Weights of a small GPT-style language model, trained from scratch on English Wikipedia.
Architecture: RMSNorm before each block, rotary positions, no biases in attention or MLP, untied embeddings, attention and MLP in parallel.
Each number is 50 + 12 x the weight over its row's rms, rounded and kept within 0 to 99. Layers, rows and columns count from 0. The size before them is the row's rms in percent of the matrix's.

# layer 12 MLP up, 704x256, rms 0.0829, rows 522-558, columns 192-255
104:16 43 55 43 73 58 43 66 57 45 31 40 39 33 38 52 63 26 54 30 47 38 53 49 49 61 73 46 51 55 62 48 46 40 55 51 40 56 58 28 58 37 37 58 61 50 61 38 58 42 47 29 47 36 30 54 50 59 40 56 68 39 40 49
096:52 63 17 54 48 51 46 65 46 64 60 33 59 55 56 67 65 71 41 25 46 63 61 43 52 45 54 39 71 40 42 74 19 50 49 44 52 49 67 35 40 62 56 59 55 77 49 36 74 50 50 54 60 45 42 46 46 21 41 20 54 38 48 48
092:55 41 53 53 43 49 66 41 53 37 76 38 51 55 40 50 87 29 37 61 40 46 73 12 60 38 43 42 44 55 40 53 45 49 40 42 67 70 48 55 52 59 21 47 42 51 43 51 46 33 40 63 64 70 47 50 45 62 65 65 57 40 71 34
091:42 59 44 40 40 52 46 42 43 67 47 29 61 60 18 54 43 44 51 68 58 40 28 56 76 62 60 39 59 64 56 45 36 49 64 64 72 64 45 40 52 37 34 51 60 47 67 60 44 50 50 41 46 32 48 50 49 38 48 68 36 39 46 68
095:56 64 27 53 32 54 45 57 60 52 47 50 59 57 42 61 58 43 44 51 52 58 49 42 50 40 48 26 54 41 65 59 60 55 43 29 50 54 74 57 46 69 58 35 34 48 51 56 48 39 59 27 57 57 46 52 38 51 56 60 53 47 47 37
098:46 42 53 61 27 53 39 30 65 52 48 44 58 58 55 63 42 47 34 22 29 59 45 44 48 82 59 52 54 54 43 51 24 51 52 49 53 54 48 79 28 70 67 39 55 45 54 29 41 52 54 57 45 43 29 43 51 70 45 44 45 53 64 42
097:51 65 86 47 32 32 67 32 56 27 56 57 50 68 54 39 40 53 54 48 44 39 36 35 69 52 59 34 61 48 47 52 76 59 49 43 46 45 45 38 45 55 50 50 68 55 62 22 43 30 45 37 58 43 56 70 55 64 58 41 41 37 50 31
104:65 48 47 37 33 58 58 54 64 20 37 52 35 41 42 67 45 57 41 57 23 56 37 39 55 51 47 76 40 40 36 55 68 74 54 70 52 55 75 26 60 47 46 45 59 43 59 82 59 55 70 59 52 63 60 50 47 48 38 35 52 62 53 60
099:52 56 47 49 51 41 54 52 46 55 57 50 57 73 36 55 36 74 52 26 54 37 36 54 50 43 41 58 57 49 53 57 41 39 81 42 62 36 42 39 50 53 43 35 46 51 54 39 72 41 43 35 64 70 42 47 43 44 50 35 61 40 30 48
101:31 60 52 60 48 63 31 62 58 42 69 45 52 41 42 24 50 48 59 56 42 45 41 35 60 48 69 40 61 47 76 54 64 59 63 48 68 73 54 47 50 48 49 41 60 53 54 49 65 50 42 80 59 58 58 51 32 30 54 43 61 56 71 52
096:53 61 55 59 56 34 34 48 51 44 60 57 47 50 42 49 69 44 34 56 57 36 58 65 35 52 50 26 54 59 63 73 55 49 51 62 50 32 59 29 53 48 42 59 64 60 53 45 32 38 49 60 40 62 49 48 48 39 54 56 35 47 64 41
100:50 53 64 36 49 56 64 66 46 35 29 35 58 39 75 67 76 48 55 62 73 43 71 48 37 52 53 58 45 48 27 60 41 40 26 41 65 49 44 45 59 53 60 64 43 48 35 40 62 62 49 58 64 55 65 70 44 54 56 53 45 47 54 53
102:36 43 68 55 49 56 61 53 51 60 55 14 42 43 60 45 49 53 57 81 40 52 70 32 67 66 42 70 44 50 44 37 39 35 55 66 54 40 59 47 57 40 42 59 47 30 35 33 51 31 46 29 35 58 66 68 52 41 48 44 39 54 35 55
103:35 40 52 70 47 41 48 46 44 51 48 55 40 59 56 47 38 68 73 40 57 73 54 52 61 48 56 43 75 57 63 45 65 44 35 59 55 38 57 39 53 73 43 50 45 71 46 71 48 24 60 57 37 38 53 57 51 42 57 48 31 53 76 43
103:54 40 44 70 34 51 50 58 36 29 53 25 68 34 52 55 46 67 55 41 28 33 56 71 47 40 50 55 16 69 49 42 81 40 44 36 43 44 29 57 67 46 43 48 59 53 53 61 46 41 47 46 25 43 58 38 59 51 66 59 69 46 35 65
105:60 63 45 66 65 51 33 41 86 64 60 37 50 65 61 50 32 59 45 60 47 63 47 78 46 39 55 40 37 42 69 55 59 44 56 51 28 67 39 58 43 27 61 38 55 56 37 64 43 79 49 40 63 50 42 72 46 42 33 36 38 38 70 48
098:53 46 63 44 43 45 48 48 42 26 62 24 55 35 38 52 67 56 56 22 50 38 49 53 58 55 53 46 56 53 47 35 71 44 54 72 41 45 70 50 70 26 47 49 47 60 55 47 64 52 20 67 43 46 48 30 45 42 39 39 46 35 60 72
098:38 55 40 40 41 48 38 31 58 53 53 74 63 61 67 40 69 22 38 28 57 49 63 39 69 42 64 30 40 37 63 61 25 30 45 46 49 43 41 69 46 40 46 60 60 52 34 60 55 58 62 53 35 31 57 37 41 44 36 71 55 48 53 34
092:66 66 62 63 66 38 70 58 47 62 46 54 62 48 60 58 53 47 68 66 42 65 47 55 32 56 54 50 42 42 56 42 48 71 55 54 69 70 49 60 48 34 61 27 37 54 54 60 50 35 63 50 47 40 54 48 62 49 51 49 63 52 46 31
103:47 34 27 31 64 41 53 60 56 45 38 43 56 55 83 41 66 54 75 46 24 66 33 59 20 45 42 51 39 60 49 43 43 50 43 46 62 62 22 63 27 62 20 53 54 39 46 63 46 67 77 48 46 34 44 49 69 64 49 21 61 50 61 42
103:32 37 50 51 35 50 49 37 66 53 63 53 56 43 65 44 47 28 24 41 31 32 63 53 69 63 56 52 55 41 75 46 58 54 59 50 36 42 39 45 59 37 66 41 54 61 43 39 55 42 33 54 46 61 40 43 51 57 32 50 66 54 45 62
095:57 50 52 29 47 55 57 52 50 46 55 65 57 46 44 62 40 53 44 66 56 53 50 56 53 45 49 53 50 61 50 46 62 57 73 42 64 49 44 54 43 60 53 41 44 45 49 47 56 50 53 61 52 70 85 53 61 32 35 73 46 49 53 58
098:51 20 34 22 49 63 51 59 43 39 61 72 70 55 33 63 40 44 35 73 69 53 43 32 47 68 49 41 50 68 49 47 64 48 50 54 56 32 67 72 55 35 29 57 54 51 26 43 51 59 48 51 44 59 78 70 56 69 60 31 50 55 62 57
096:51 50 62 57 49 27 46 51 56 53 38 43 46 51 49 57 75 73 53 40 50 37 53 66 51 48 66 27 41 54 54 59 44 48 50 50 67 55 49 43 41 66 44 74 44 55 49 60 36 66 61 39 59 41 55 55 34 41 38 49 61 41 57 43
092:40 51 54 44 67 55 22 47 59 43 36 44 68 60 53 70 50 43 54 25 52 43 34 49 56 41 56 48 53 49 55 64 53 56 56 38 68 39 52 41 57 42 71 45 61 58 42 84 35 47 63 54 67 54 50 83 42 45 36 45 68 52 58 56
093:47 62 83 42 41 29 49 64 57 61 66 64 76 55 38 37 57 55 44 50 52 49 47 76 63 57 44 47 54 55 67 51 27 50 69 60 64 65 59 43 26 46 58 53 52 53 42 50 42 72 67 37 49 63 84 40 41 64 50 61 50 54 46 69
099:42 40 40 39 36 57 49 51 59 45 46 60 42 44 47 51 47 41 32 54 60 40 58 29 29 20 28 61 44 43 30 39 48 60 62 69 32 30 54 40 32 45 60 66 58 49 58 51 34 38 52 54 33 66 51 41 31 52 52 34 60 48 54 54
091:29 36 41 47 57 36 50 58 63 53 54 54 49 62 67 63 48 41 49 72 37 34 58 56 77 47 60 34 51 36 61 36 69 50 60 61 60 42 46 79 57 43 41 58 41 54 75 52 43 51 45 25 63 30 62 51 29 73 68 51 42 66 54 35
099:49 52 33 71 40 50 53 40 62 55 58 54 57 38 60 28 55 67 68 61 48 41 68 24 76 42 43 31 41 56 69 47 54 60 63 36 55 48 49 36 38 63 46 54 63 60 68 45 42 59 66 60 65 50 39 69 56 25 37 59 58 54 47 52
098:45 64 49 62 38 45 49 49 46 85 53 34 47 57 34 45 46 64 60 49 54 40 37 66 33 50 42 42 49 60 59 34 30 65 38 34 33 52 61 50 48 50 55 42 58 44 62 58 56 35 41 46 53 45 49 69 67 55 63 28 91 53 55 32
099:19 38 62 44 40 70 43 43 33 60 68 42 54 40 50 30 56 46 58 30 48 48 34 58 54 39 78 61 46 47 40 75 49 49 61 48 68 39 51 27 32 53 48 46 36 34 56 45 44 49 48 43 54 53 55 47 57 46 56 75 52 52 54 20
104:52 50 60 53 50 42 25 42 54 41 56 63 56 61 70 46 65 30 35 38 61 51 60 56 51 60 79 55 39 36 43 31 58 53 63 43 51 59 64 48 66 65 45 55 32 44 46 60 24 62 68 38 58 46 34 45 44 66 36 69 58 55 34 65
103:43 53 31 69 47 41 59 42 57 48 58 54 34 48 57 27 72 66 31 65 48 47 55 38 66 57 55 46 34 56 46 62 34 46 48 62 58 57 49 32 43 48 59 41 51 52 56 44 59 50 59 49 61 73 41 54 44 30 57 43 84 44 49 56
096:51 67 66 53 45 45 47 72 51 34 40 65 46 33 50 69 31 54 48 46 26 54 38 31 58 42 38 46 33 45 44 60 39 58 39 29 23 40 57 54 35 39 87 52 39 52 39 54 80 39 39 51 33 48 65 52 41 22 60 32 43 45 40 60
104:22 42 50 59 38 45 74 32 44 56 44 38 68 32 51 50 66 55 32 33 58 46 32 64 39 32 52 57 63 72 52 52 36 39 37 28 46 51 60 49 57 68 31 35 56 72 41 61 59 73 48 57 28 31 67 61 62 61 34 50 66 53 43 62
106:48 53 37 48 56 50 52 39 40 56 59 53 60 30 49 52 51 41 88 45 58 43 67 67 54 47 44 55 43 66 38 66 66 39 40 48 70 66 43 46 51 62 51 48 65 53 72 48 58 66 50 57 66 68 53 69 27 51 46 63 60 56 67 75
107:46 57 47 44 37 51 36 67 33 51 42 53 52 49 49 43 40 46 58 33 38 43 33 52 40 54 52 49 45 27 41 63 54 52 38 41 56 57 35 37 39 20 60 50 40 49 39 65 45 67 59 51 39 56 88 50 35 41 54 65 50 70 65 47
# layer 12 MLP down (transposed), 704x256, rms 0.0832, rows 522-557, columns 192-255
109:23 57 42 70 80 40 56 64 64 38 50 46 47 48 33 43 60 45 68 43 33 81 54 43 49 55 38 64 48 57 60 59 52 19 30 52 66 37 72 55 65 82 51 71 57 44 55 52 53 64 46 59 56 45 48 60 43 55 62 27 46 34 43 33
098:37 58 60 47 17 60 40 38 44 37 61 44 45 45 44 45 54 36 50 53 67 53 69 66 48 38 47 48 55 40 43 47 57 43 58 40 30 47 72 49 43 51 60 35 43 37 29 31 41 44 56 49 39 53 40 35 48 36 62 49 46 47 38 64
102:52 62 45 54 67 42 68 43 59 28 36 64 79 58 47 46 57 66 36 43 46 36 61 27 53 53 41 66 46 52 29 56 53 29 50 49 56 15 60 24 33 38 58 41 21 44 38 55 60 29 46 41 50 48 51 66 52 58 30 62 45 52 51 49
093:44 46 63 33 40 59 79 49 38 42 32 45 49 36 48 15 68 54 41 52 48 43 60 57 43 27 50 61 38 53 61 54 58 57 57 46 45 48 41 56 31 54 52 60 38 41 41 47 75 62 51 43 46 63 62 39 40 51 30 62 42 63 40 40
096:59 32 58 50 37 39 55 61 47 33 51 48 39 32 29 38 63 61 54 42 46 37 49 47 66 51 53 26 64 44 53 58 58 35 55 58 60 45 26 52 38 59 56 39 46 54 52 40 66 27 52 42 45 37 46 39 48 41 45 54 59 51 44 34
096:36 61 54 55 45 60 66 37 65 64 51 32 38 75 52 79 69 55 54 48 48 51 44 49 55 53 38 43 44 52 38 56 48 61 44 59 60 51 61 59 27 75 59 54 50 41 62 49 50 34 40 32 35 81 28 47 43 50 57 54 62 65 71 45
096:41 52 42 50 36 52 40 37 37 38 42 43 56 60 45 37 51 32 69 53 37 41 50 59 54 52 65 70 40 51 73 58 50 38 42 44 45 43 50 49 53 62 43 58 62 38 45 70 56 72 38 55 62 61 55 42 46 42 36 44 75 57 28 63
103:70 58 45 35 37 48 45 57 86 43 41 46 48 55 36 74 43 35 44 58 68 48 27 36 60 44 51 40 42 36 32 53 57 51 57 32 46 34 51 58 29 45 49 38 38 27 49 64 50 28 44 47 40 33 33 43 53 41 45 72 52 79 69 51
098:37 46 67 52 58 64 47 30 65 37 37 44 46 34 72 48 53 21 44 54 57 35 49 32 57 47 44 63 64 66 67 45 67 65 43 69 31 48 49 50 71 62 41 56 39 45 62 50 49 59 50 41 71 28 46 48 51 44 51 48 42 30 55 40
101:49 51 41 58 62 52 42 51 51 41 60 48 45 50 64 23 70 42 46 58 77 54 44 54 66 59 49 61 45 42 37 54 44 66 34 40 75 65 41 56 40 74 40 42 55 73 46 48 54 30 67 67 45 35 58 52 38 51 39 43 50 59 37 59
095:49 57 54 62 54 60 57 51 35 49 60 42 50 42 74 59 66 42 49 30 39 60 64 36 31 59 48 46 59 67 27 40 57 27 63 38 38 41 38 49 53 43 40 74 72 39 56 44 64 19 49 42 63 55 58 50 36 44 53 70 55 49 65 44
102:50 32 34 56 60 31 26 42 35 53 47 49 33 31 37 51 45 57 67 64 55 54 43 74 51 40 38 42 47 69 47 66 36 53 40 59 47 45 60 27 46 28 40 55 56 48 38 62 33 34 42 43 57 51 51 42 53 46 44 34 33 42 51 50
104:69 45 70 81 54 33 65 64 63 60 52 53 43 48 53 44 56 24 55 49 31 50 62 32 66 47 60 59 59 75 42 69 38 55 78 60 38 52 34 55 63 42 31 54 62 35 56 62 58 51 68 66 34 37 65 57 68 57 64 51 54 13 65 62
102:43 27 52 64 37 54 53 55 65 38 67 35 46 61 66 53 51 33 47 52 35 24 52 45 45 22 63 66 54 68 37 57 61 44 47 34 60 57 60 58 46 38 36 47 46 34 42 61 49 40 49 46 59 50 24 55 48 55 45 57 66 29 62 55
105:50 58 61 23 75 47 56 48 58 28 46 53 48 56 39 50 60 47 64 48 66 37 53 52 46 56 39 46 48 63 63 38 47 52 66 55 38 79 54 51 58 34 36 56 41 67 78 31 54 57 64 39 65 31 42 39 51 56 50 77 52 56 50 71
107:50 67 20 47 34 44 49 58 49 34 50 45 43 60 39 54 25 65 48 61 50 60 61 32 36 47 51 49 42 52 44 45 63 34 45 56 58 69 58 38 52 37 85 50 30 55 41 59 44 43 56 53 53 57 42 48 52 39 39 50 59 28 76 50
102:47 37 48 38 44 61 49 39 59 20 61 48 61 44 34 51 31 64 42 66 42 43 52 53 50 83 50 45 39 54 66 62 56 47 47 47 47 58 47 35 29 37 32 64 50 50 49 40 40 62 52 49 48 44 40 49 53 57 44 56 63 43 48 53
100:52 62 58 45 71 44 44 46 41 38 50 44 38 65 50 69 51 52 37 62 49 55 59 58 28 51 40 46 43 58 28 33 37 59 43 38 37 59 77 48 28 51 48 44 52 32 68 57 62 50 80 52 66 51 51 38 48 49 69 56 37 24 34 38
096:37 46 54 42 65 44 54 44 60 49 40 54 44 54 63 58 57 53 46 58 38 41 39 59 61 35 51 23 56 47 65 50 69 54 45 61 59 49 41 55 39 59 39 34 53 34 44 51 65 41 43 24 56 46 59 26 54 40 49 61 62 47 48 44
107:55 34 56 54 55 41 45 79 50 54 28 48 51 28 55 47 67 52 69 44 19 62 61 65 41 62 25 44 32 35 34 49 58 52 33 47 42 55 61 37 48 51 32 41 55 65 33 61 56 43 44 55 43 54 60 56 26 56 44 56 73 61 35 53
102:39 53 43 23 31 61 67 47 45 33 68 40 59 52 34 32 39 47 47 46 68 53 51 41 46 56 44 41 51 60 51 43 73 53 43 63 56 34 67 65 53 53 56 62 47 34 78 40 39 38 62 36 33 65 50 35 50 53 50 61 33 52 45 49
094:49 51 51 41 73 50 40 48 55 56 48 43 73 45 47 58 35 54 62 59 54 67 30 61 46 46 61 49 32 36 50 34 45 59 33 45 49 51 36 63 54 61 65 48 57 46 54 57 37 63 70 47 54 51 75 60 47 41 58 38 57 52 58 59
100:29 50 44 45 58 48 41 56 61 53 68 52 39 47 53 45 56 79 54 53 50 75 75 39 53 44 55 57 49 40 48 51 40 54 51 71 79 45 24 40 48 47 59 84 51 56 26 43 46 35 29 28 48 40 34 47 41 58 68 45 65 40 35 36
093:49 53 54 70 72 60 62 64 52 37 51 42 49 39 60 53 43 47 43 53 65 71 20 32 37 38 42 52 56 16 47 53 56 70 47 68 45 44 42 40 40 61 50 54 58 47 69 61 50 60 61 51 59 53 54 26 41 62 28 47 35 81 52 52
102:43 34 49 58 77 47 63 52 22 55 45 46 53 50 57 56 57 29 51 41 68 38 55 42 51 60 47 22 49 56 56 67 76 35 48 71 39 54 58 37 41 47 66 40 55 49 61 43 32 72 66 63 38 45 49 64 57 64 37 36 53 69 31 44
096:60 61 68 31 41 55 69 46 62 54 66 56 37 37 52 39 41 71 54 48 32 46 53 60 56 41 63 30 56 40 30 52 46 61 50 47 40 40 33 55 43 48 46 46 38 51 56 43 56 31 65 63 47 44 48 46 49 36 39 51 66 90 58 45
104:40 43 34 36 59 55 36 58 41 53 34 62 46 61 73 42 42 36 46 73 35 43 45 60 46 52 73 45 64 40 47 66 41 66 39 56 71 40 40 42 54 66 32 51 46 41 44 48 47 45 37 52 46 65 60 53 64 33 59 47 51 61 37 53
093:53 48 50 56 57 45 48 53 61 52 45 57 65 60 54 39 56 43 40 62 51 57 61 33 60 32 59 67 73 39 36 61 44 53 35 47 71 59 38 52 50 52 63 60 47 53 46 28 64 49 43 37 66 24 49 47 16 56 42 52 57 28 34 51
096:65 43 46 51 40 53 60 54 43 46 55 32 59 39 84 68 48 59 22 61 50 58 61 45 75 48 37 39 46 79 23 39 44 53 49 59 36 73 49 37 49 62 57 39 60 52 49 62 54 66 58 44 23 44 49 36 38 45 70 29 40 61 53 51
097:46 49 67 66 55 46 42 42 55 67 54 39 29 49 46 43 52 52 50 61 50 33 60 47 40 66 52 47 47 55 59 68 48 63 60 75 48 52 53 60 58 45 63 54 53 26 51 60 40 55 45 47 47 32 51 72 46 53 29 46 54 57 72 52
100:30 65 54 42 53 61 59 42 34 60 46 30 39 36 36 32 53 51 33 58 45 59 69 49 45 37 51 58 44 41 69 56 68 59 56 54 48 49 42 53 67 36 40 62 34 53 75 56 41 65 34 62 17 47 28 25 72 53 75 54 71 10 39 51
109:39 47 58 25 51 49 49 30 54 39 29 40 57 58 30 56 39 47 82 66 54 43 52 54 32 51 52 62 50 36 57 55 50 46 62 51 34 46 48 50 36 43 57 56 38 61 76 54 46 30 61 45 67 57 31 46 48 59 27 58 49 78 60 35
103:55 53 50 53 50 45 62 50 50 42 63 30 41 49 59 40 46 49 50 54 27 62 53 47 39 58 54 60 74 73 69 44 68 48 41 59 10 43 46 60 63 35 40 48 34 52 32 48 67 62 43 35 57 51 55 57 41 35 61 54 58 23 47 62
097:40 54 53 41 30 39 41 59 48 53 36 65 39 25 38 58 50 40 49 29 30 34 75 47 52 47 67 48 24 50 40 70 59 48 46 47 34 29 44 51 55 59 61 52 53 68 38 45 57 29 56 61 51 32 73 45 27 41 53 41 53 40 72 53
102:40 56 42 60 44 43 42 61 39 48 23 48 58 57 49 60 53 58 55 29 48 67 50 56 51 39 50 47 45 44 48 41 42 30 38 33 54 52 53 41 50 63 48 46 61 57 55 52 70 46 68 51 35 51 54 54 64 35 19 73 60 77 48 58
110:61 53 63 59 58 52 47 51 43 48 49 49 73 47 38 46 56 65 74 68 47 64 58 68 47 43 60 50 46 51 58 64 69 44 72 33 39 66 53 37 47 65 60 42 37 61 61 50 63 55 52 44 33 94 50 62 63 50 63 51 48 55 66 53
# layer 12 MLP gate, 704x256, rms 0.0997, rows 523-558, columns 192-255
092:54 61 59 53 44 43 40 23 37 52 50 40 51 57 50 28 26 78 51 33 47 48 50 50 60 38 41 54 56 52 56 43 51 45 48 45 51 51 62 53 38 41 62 46 57 62 21 47 33 23 48 55 41 52 44 56 63 32 45 66 59 53 43 44
099:47 31 49 51 39 45 45 52 44 51 69 34 43 66 48 24 54 31 40 59 42 53 58 56 59 60 38 59 34 29 49 47 60 56 57 57 62 63 42 74 68 71 30 60 62 44 41 56 44 43 35 68 34 49 46 64 53 52 59 45 58 58 44 57
095:31 47 80 71 62 45 24 43 56 29 37 47 51 56 66 40 72 45 33 40 62 44 69 44 53 32 42 41 48 42 64 47 46 59 57 47 62 61 38 33 48 81 43 71 60 57 58 40 46 45 66 53 62 62 30 47 48 35 59 36 53 60 35 51
094:27 39 64 63 59 55 48 71 37 66 35 46 42 54 41 19 45 37 61 57 37 36 58 48 36 56 58 57 59 34 37 51 51 53 57 55 49 64 46 60 49 51 53 43 46 42 49 44 48 41 59 53 46 70 65 84 64 77 43 57 47 70 36 59
092:62 63 59 44 63 59 54 59 66 41 52 40 54 53 52 48 79 32 52 56 42 39 46 45 47 36 69 61 39 50 51 50 53 27 56 53 59 56 56 67 66 44 49 54 27 82 31 66 66 61 59 49 50 32 59 48 20 51 42 28 56 55 43 39
086:53 60 48 50 47 30 44 38 43 57 44 55 75 46 46 44 45 56 49 56 59 41 40 44 49 70 40 61 57 66 47 53 28 29 59 34 38 40 50 56 52 49 52 33 45 49 49 49 76 54 56 56 45 36 57 58 54 46 27 47 63 55 41 70
113:54 47 39 37 50 56 32 36 67 60 64 59 36 49 52 35 64 57 61 49 52 51 49 71 44 67 55 44 73 56 77 63 40 50 53 61 49 64 48 39 80 43 55 52 40 56 44 46 67 47 33 51 69 30 43 65 67 36 53 51 46 65 50 50
096:57 76 60 48 39 75 47 33 57 80 42 24 51 79 56 63 49 39 55 73 23 68 56 59 47 69 43 66 38 69 43 41 36 53 56 72 32 29 50 47 57 61 37 51 42 53 55 41 61 68 78 67 49 40 46 62 37 69 40 17 55 62 60 50
093:51 41 50 45 50 45 55 61 61 36 54 48 37 49 54 57 66 37 52 58 56 50 44 41 73 54 57 73 47 37 57 44 59 62 50 63 54 35 46 50 45 59 27 50 61 47 61 45 62 66 75 66 32 38 45 43 21 49 34 48 39 49 30 50
091:63 26 65 42 67 57 32 75 28 27 58 55 38 54 51 48 57 73 47 56 53 29 59 44 51 64 41 41 50 41 51 68 40 67 39 56 73 61 47 73 44 45 44 43 41 52 52 46 44 34 43 49 70 51 57 51 80 50 43 37 46 55 39 75
115:43 32 48 45 60 33 24 47 43 56 43 44 38 42 49 30 49 33 36 58 31 60 36 82 57 73 54 54 36 51 61 51 66 59 69 48 46 34 41 44 58 43 54 46 34 56 51 48 48 57 58 36 63 60 57 43 51 54 47 46 24 55 47 65
113:59 51 68 18 75 69 48 42 64 33 69 40 48 30 61 42 53 65 66 29 35 68 38 43 50 45 55 45 65 76 71 45 41 39 50 54 25 36 45 37 59 62 68 35 35 55 49 58 45 14 58 35 68 54 48 37 66 42 47 43 24 57 59 52
100:54 53 64 51 76 33 59 51 58 53 43 43 58 77 62 54 38 21 45 53 38 49 54 49 40 67 41 43 47 56 27 32 40 44 56 45 19 62 47 52 59 60 52 75 47 47 58 49 45 51 70 48 44 74 60 46 45 52 49 23 35 52 43 54
104:60 68 38 45 67 56 37 52 49 57 51 50 43 56 46 51 16 35 35 59 56 59 27 61 50 48 49 57 16 46 48 41 51 59 52 36 42 40 41 61 66 47 77 51 45 51 43 52 60 59 54 65 49 55 47 68 36 29 49 58 54 69 58 47
110:66 65 49 58 35 58 36 45 53 36 55 31 33 36 57 24 62 58 40 55 58 58 61 54 52 45 61 48 48 46 70 72 56 56 48 45 54 55 48 43 52 51 63 66 47 62 50 33 66 54 46 25 51 38 43 55 43 42 55 66 59 66 32 35
101:62 60 86 68 27 43 50 59 48 60 69 48 31 49 32 36 26 59 66 51 53 57 26 52 44 66 58 52 38 45 51 62 50 45 61 43 42 42 42 45 48 38 71 37 60 52 64 52 72 65 46 38 31 53 50 53 68 47 41 57 43 59 36 57
100:46 50 24 52 36 66 47 50 45 57 45 57 39 49 51 61 37 40 81 54 54 56 43 60 63 55 59 66 53 46 59 69 62 42 55 47 41 24 59 60 62 59 72 72 53 44 41 41 55 73 45 45 35 45 41 62 37 48 33 59 48 69 66 44
092:51 38 56 37 47 54 59 37 32 62 50 52 55 40 43 65 44 60 48 54 51 61 44 54 47 54 41 43 48 54 56 52 50 46 69 51 53 60 41 39 48 45 49 51 29 70 30 58 70 56 59 56 43 48 64 61 78 34 48 33 47 78 46 51
108:47 33 45 49 33 65 19 33 62 45 56 41 56 70 53 40 52 34 45 50 38 65 38 47 37 72 65 58 41 60 70 59 59 33 44 60 42 51 41 35 51 43 42 41 55 54 46 58 59 55 59 37 52 29 50 34 45 40 44 63 23 59 49 48
106:71 43 55 62 68 54 57 36 49 51 50 44 42 55 49 60 55 58 48 69 52 43 36 60 43 27 69 48 40 62 37 50 37 69 53 52 17 46 51 60 70 66 39 51 45 52 46 35 53 55 62 57 57 28 30 60 46 47 38 51 50 50 54 49
094:38 36 31 66 25 34 55 57 50 50 62 26 26 52 45 46 59 47 49 56 54 57 58 43 53 62 57 58 55 64 41 49 76 47 71 50 73 62 45 36 60 53 40 61 53 53 36 50 54 31 46 54 42 63 62 55 48 44 40 63 41 49 36 41
101:19 49 38 44 55 54 45 69 31 40 49 33 55 53 53 36 53 55 68 50 61 56 60 35 64 31 61 44 59 45 43 40 53 58 51 44 49 64 49 22 38 54 45 52 46 45 34 61 40 13 33 55 53 69 62 40 51 50 29 41 58 44 41 43
089:56 52 72 52 42 35 22 44 58 34 54 38 67 59 39 55 44 57 31 46 59 48 41 62 45 58 44 44 39 48 68 40 44 51 35 32 36 45 60 43 61 58 67 55 25 43 30 48 43 45 59 46 51 51 62 74 48 17 51 81 45 52 47 58
105:53 37 51 31 69 52 42 54 52 64 43 35 58 67 33 50 42 44 29 42 64 33 50 46 52 38 52 51 67 28 61 46 51 50 92 30 39 41 50 49 50 46 60 53 46 77 37 63 45 47 59 65 44 41 67 52 48 41 41 56 65 63 48 49
105:66 59 60 26 48 52 19 62 65 51 47 46 51 49 31 57 20 54 28 41 45 60 61 63 68 63 34 57 36 60 46 23 50 47 60 29 46 60 55 49 58 49 43 45 40 63 55 27 56 44 56 28 39 55 33 46 62 73 86 57 41 50 45 45
106:46 53 48 45 42 67 56 68 47 36 45 43 37 42 34 38 48 40 47 33 37 65 48 67 59 39 27 56 51 31 61 29 49 35 55 58 38 54 37 44 53 33 45 45 42 63 56 47 59 47 62 41 59 61 48 53 28 63 56 47 59 62 69 68
101:40 41 39 62 61 55 52 54 53 61 57 48 41 52 64 60 53 38 47 51 45 47 43 61 52 63 68 60 51 36 58 29 46 52 54 48 57 52 36 43 60 61 46 64 41 38 62 28 51 34 64 08 65 56 38 51 60 65 57 35 38 69 38 50
105:53 49 43 36 37 50 33 58 38 62 56 37 37 38 53 42 39 24 52 60 48 52 44 71 37 63 39 66 44 36 47 45 58 46 46 49 45 61 54 45 43 29 47 74 36 58 44 27 55 45 42 39 67 32 38 56 62 45 60 22 56 64 65 58
095:52 51 52 57 53 64 31 55 71 44 56 47 69 48 44 40 11 50 56 53 38 60 37 65 38 52 49 71 57 55 73 32 75 35 69 36 40 56 20 46 39 31 46 52 39 60 35 54 50 44 47 36 47 43 53 45 62 35 73 40 51 72 46 45
098:44 50 45 32 52 38 32 46 73 40 62 67 47 56 55 41 52 50 46 75 44 55 49 42 33 56 74 46 27 66 40 50 71 47 57 56 36 50 24 59 37 35 49 63 68 49 57 38 62 40 60 35 42 65 51 80 49 65 59 53 37 62 17 53
105:49 31 61 45 44 54 43 64 38 41 58 50 35 44 42 32 37 37 53 62 53 45 28 58 44 50 52 69 29 67 62 56 46 39 38 38 47 51 38 46 63 61 55 64 58 47 51 39 58 64 40 42 37 60 44 47 67 36 40 46 44 52 37 47
102:50 28 43 38 48 47 41 62 52 54 52 65 58 61 58 20 47 56 50 65 35 57 43 54 36 63 53 43 47 71 47 38 59 42 68 79 45 25 24 49 50 36 45 33 28 69 55 50 73 49 39 57 45 60 41 74 53 43 52 58 53 56 35 38
095:47 48 37 42 40 48 58 68 54 55 38 54 58 58 51 19 65 53 58 56 48 54 57 43 50 34 59 58 45 63 69 48 56 44 53 58 46 40 71 25 45 48 56 52 48 59 45 42 37 44 52 44 30 39 58 60 55 52 20 56 67 55 61 38
100:45 59 27 44 62 79 31 50 56 59 42 52 32 39 53 44 52 44 42 35 36 52 47 44 49 36 81 42 36 46 64 70 62 37 65 78 31 45 39 56 66 76 67 52 45 51 50 44 55 71 33 43 49 41 34 62 43 63 55 30 50 44 42 45
100:53 61 54 50 35 59 44 50 72 50 81 54 39 59 45 49 46 48 57 57 35 62 46 45 30 71 50 70 51 55 64 43 54 74 60 47 65 41 36 73 56 58 62 50 56 40 53 45 51 55 52 24 46 36 60 49 51 59 37 47 40 39 17 68
112:48 58 38 54 46 50 22 55 27 60 40 48 35 45 52 43 43 37 57 48 42 40 44 60 43 47 43 40 44 26 36 61 54 42 45 52 40 75 24 34 57 31 52 49 41 48 28 66 71 68 56 48 59 45 60 43 34 43 56 68 62 69 53 37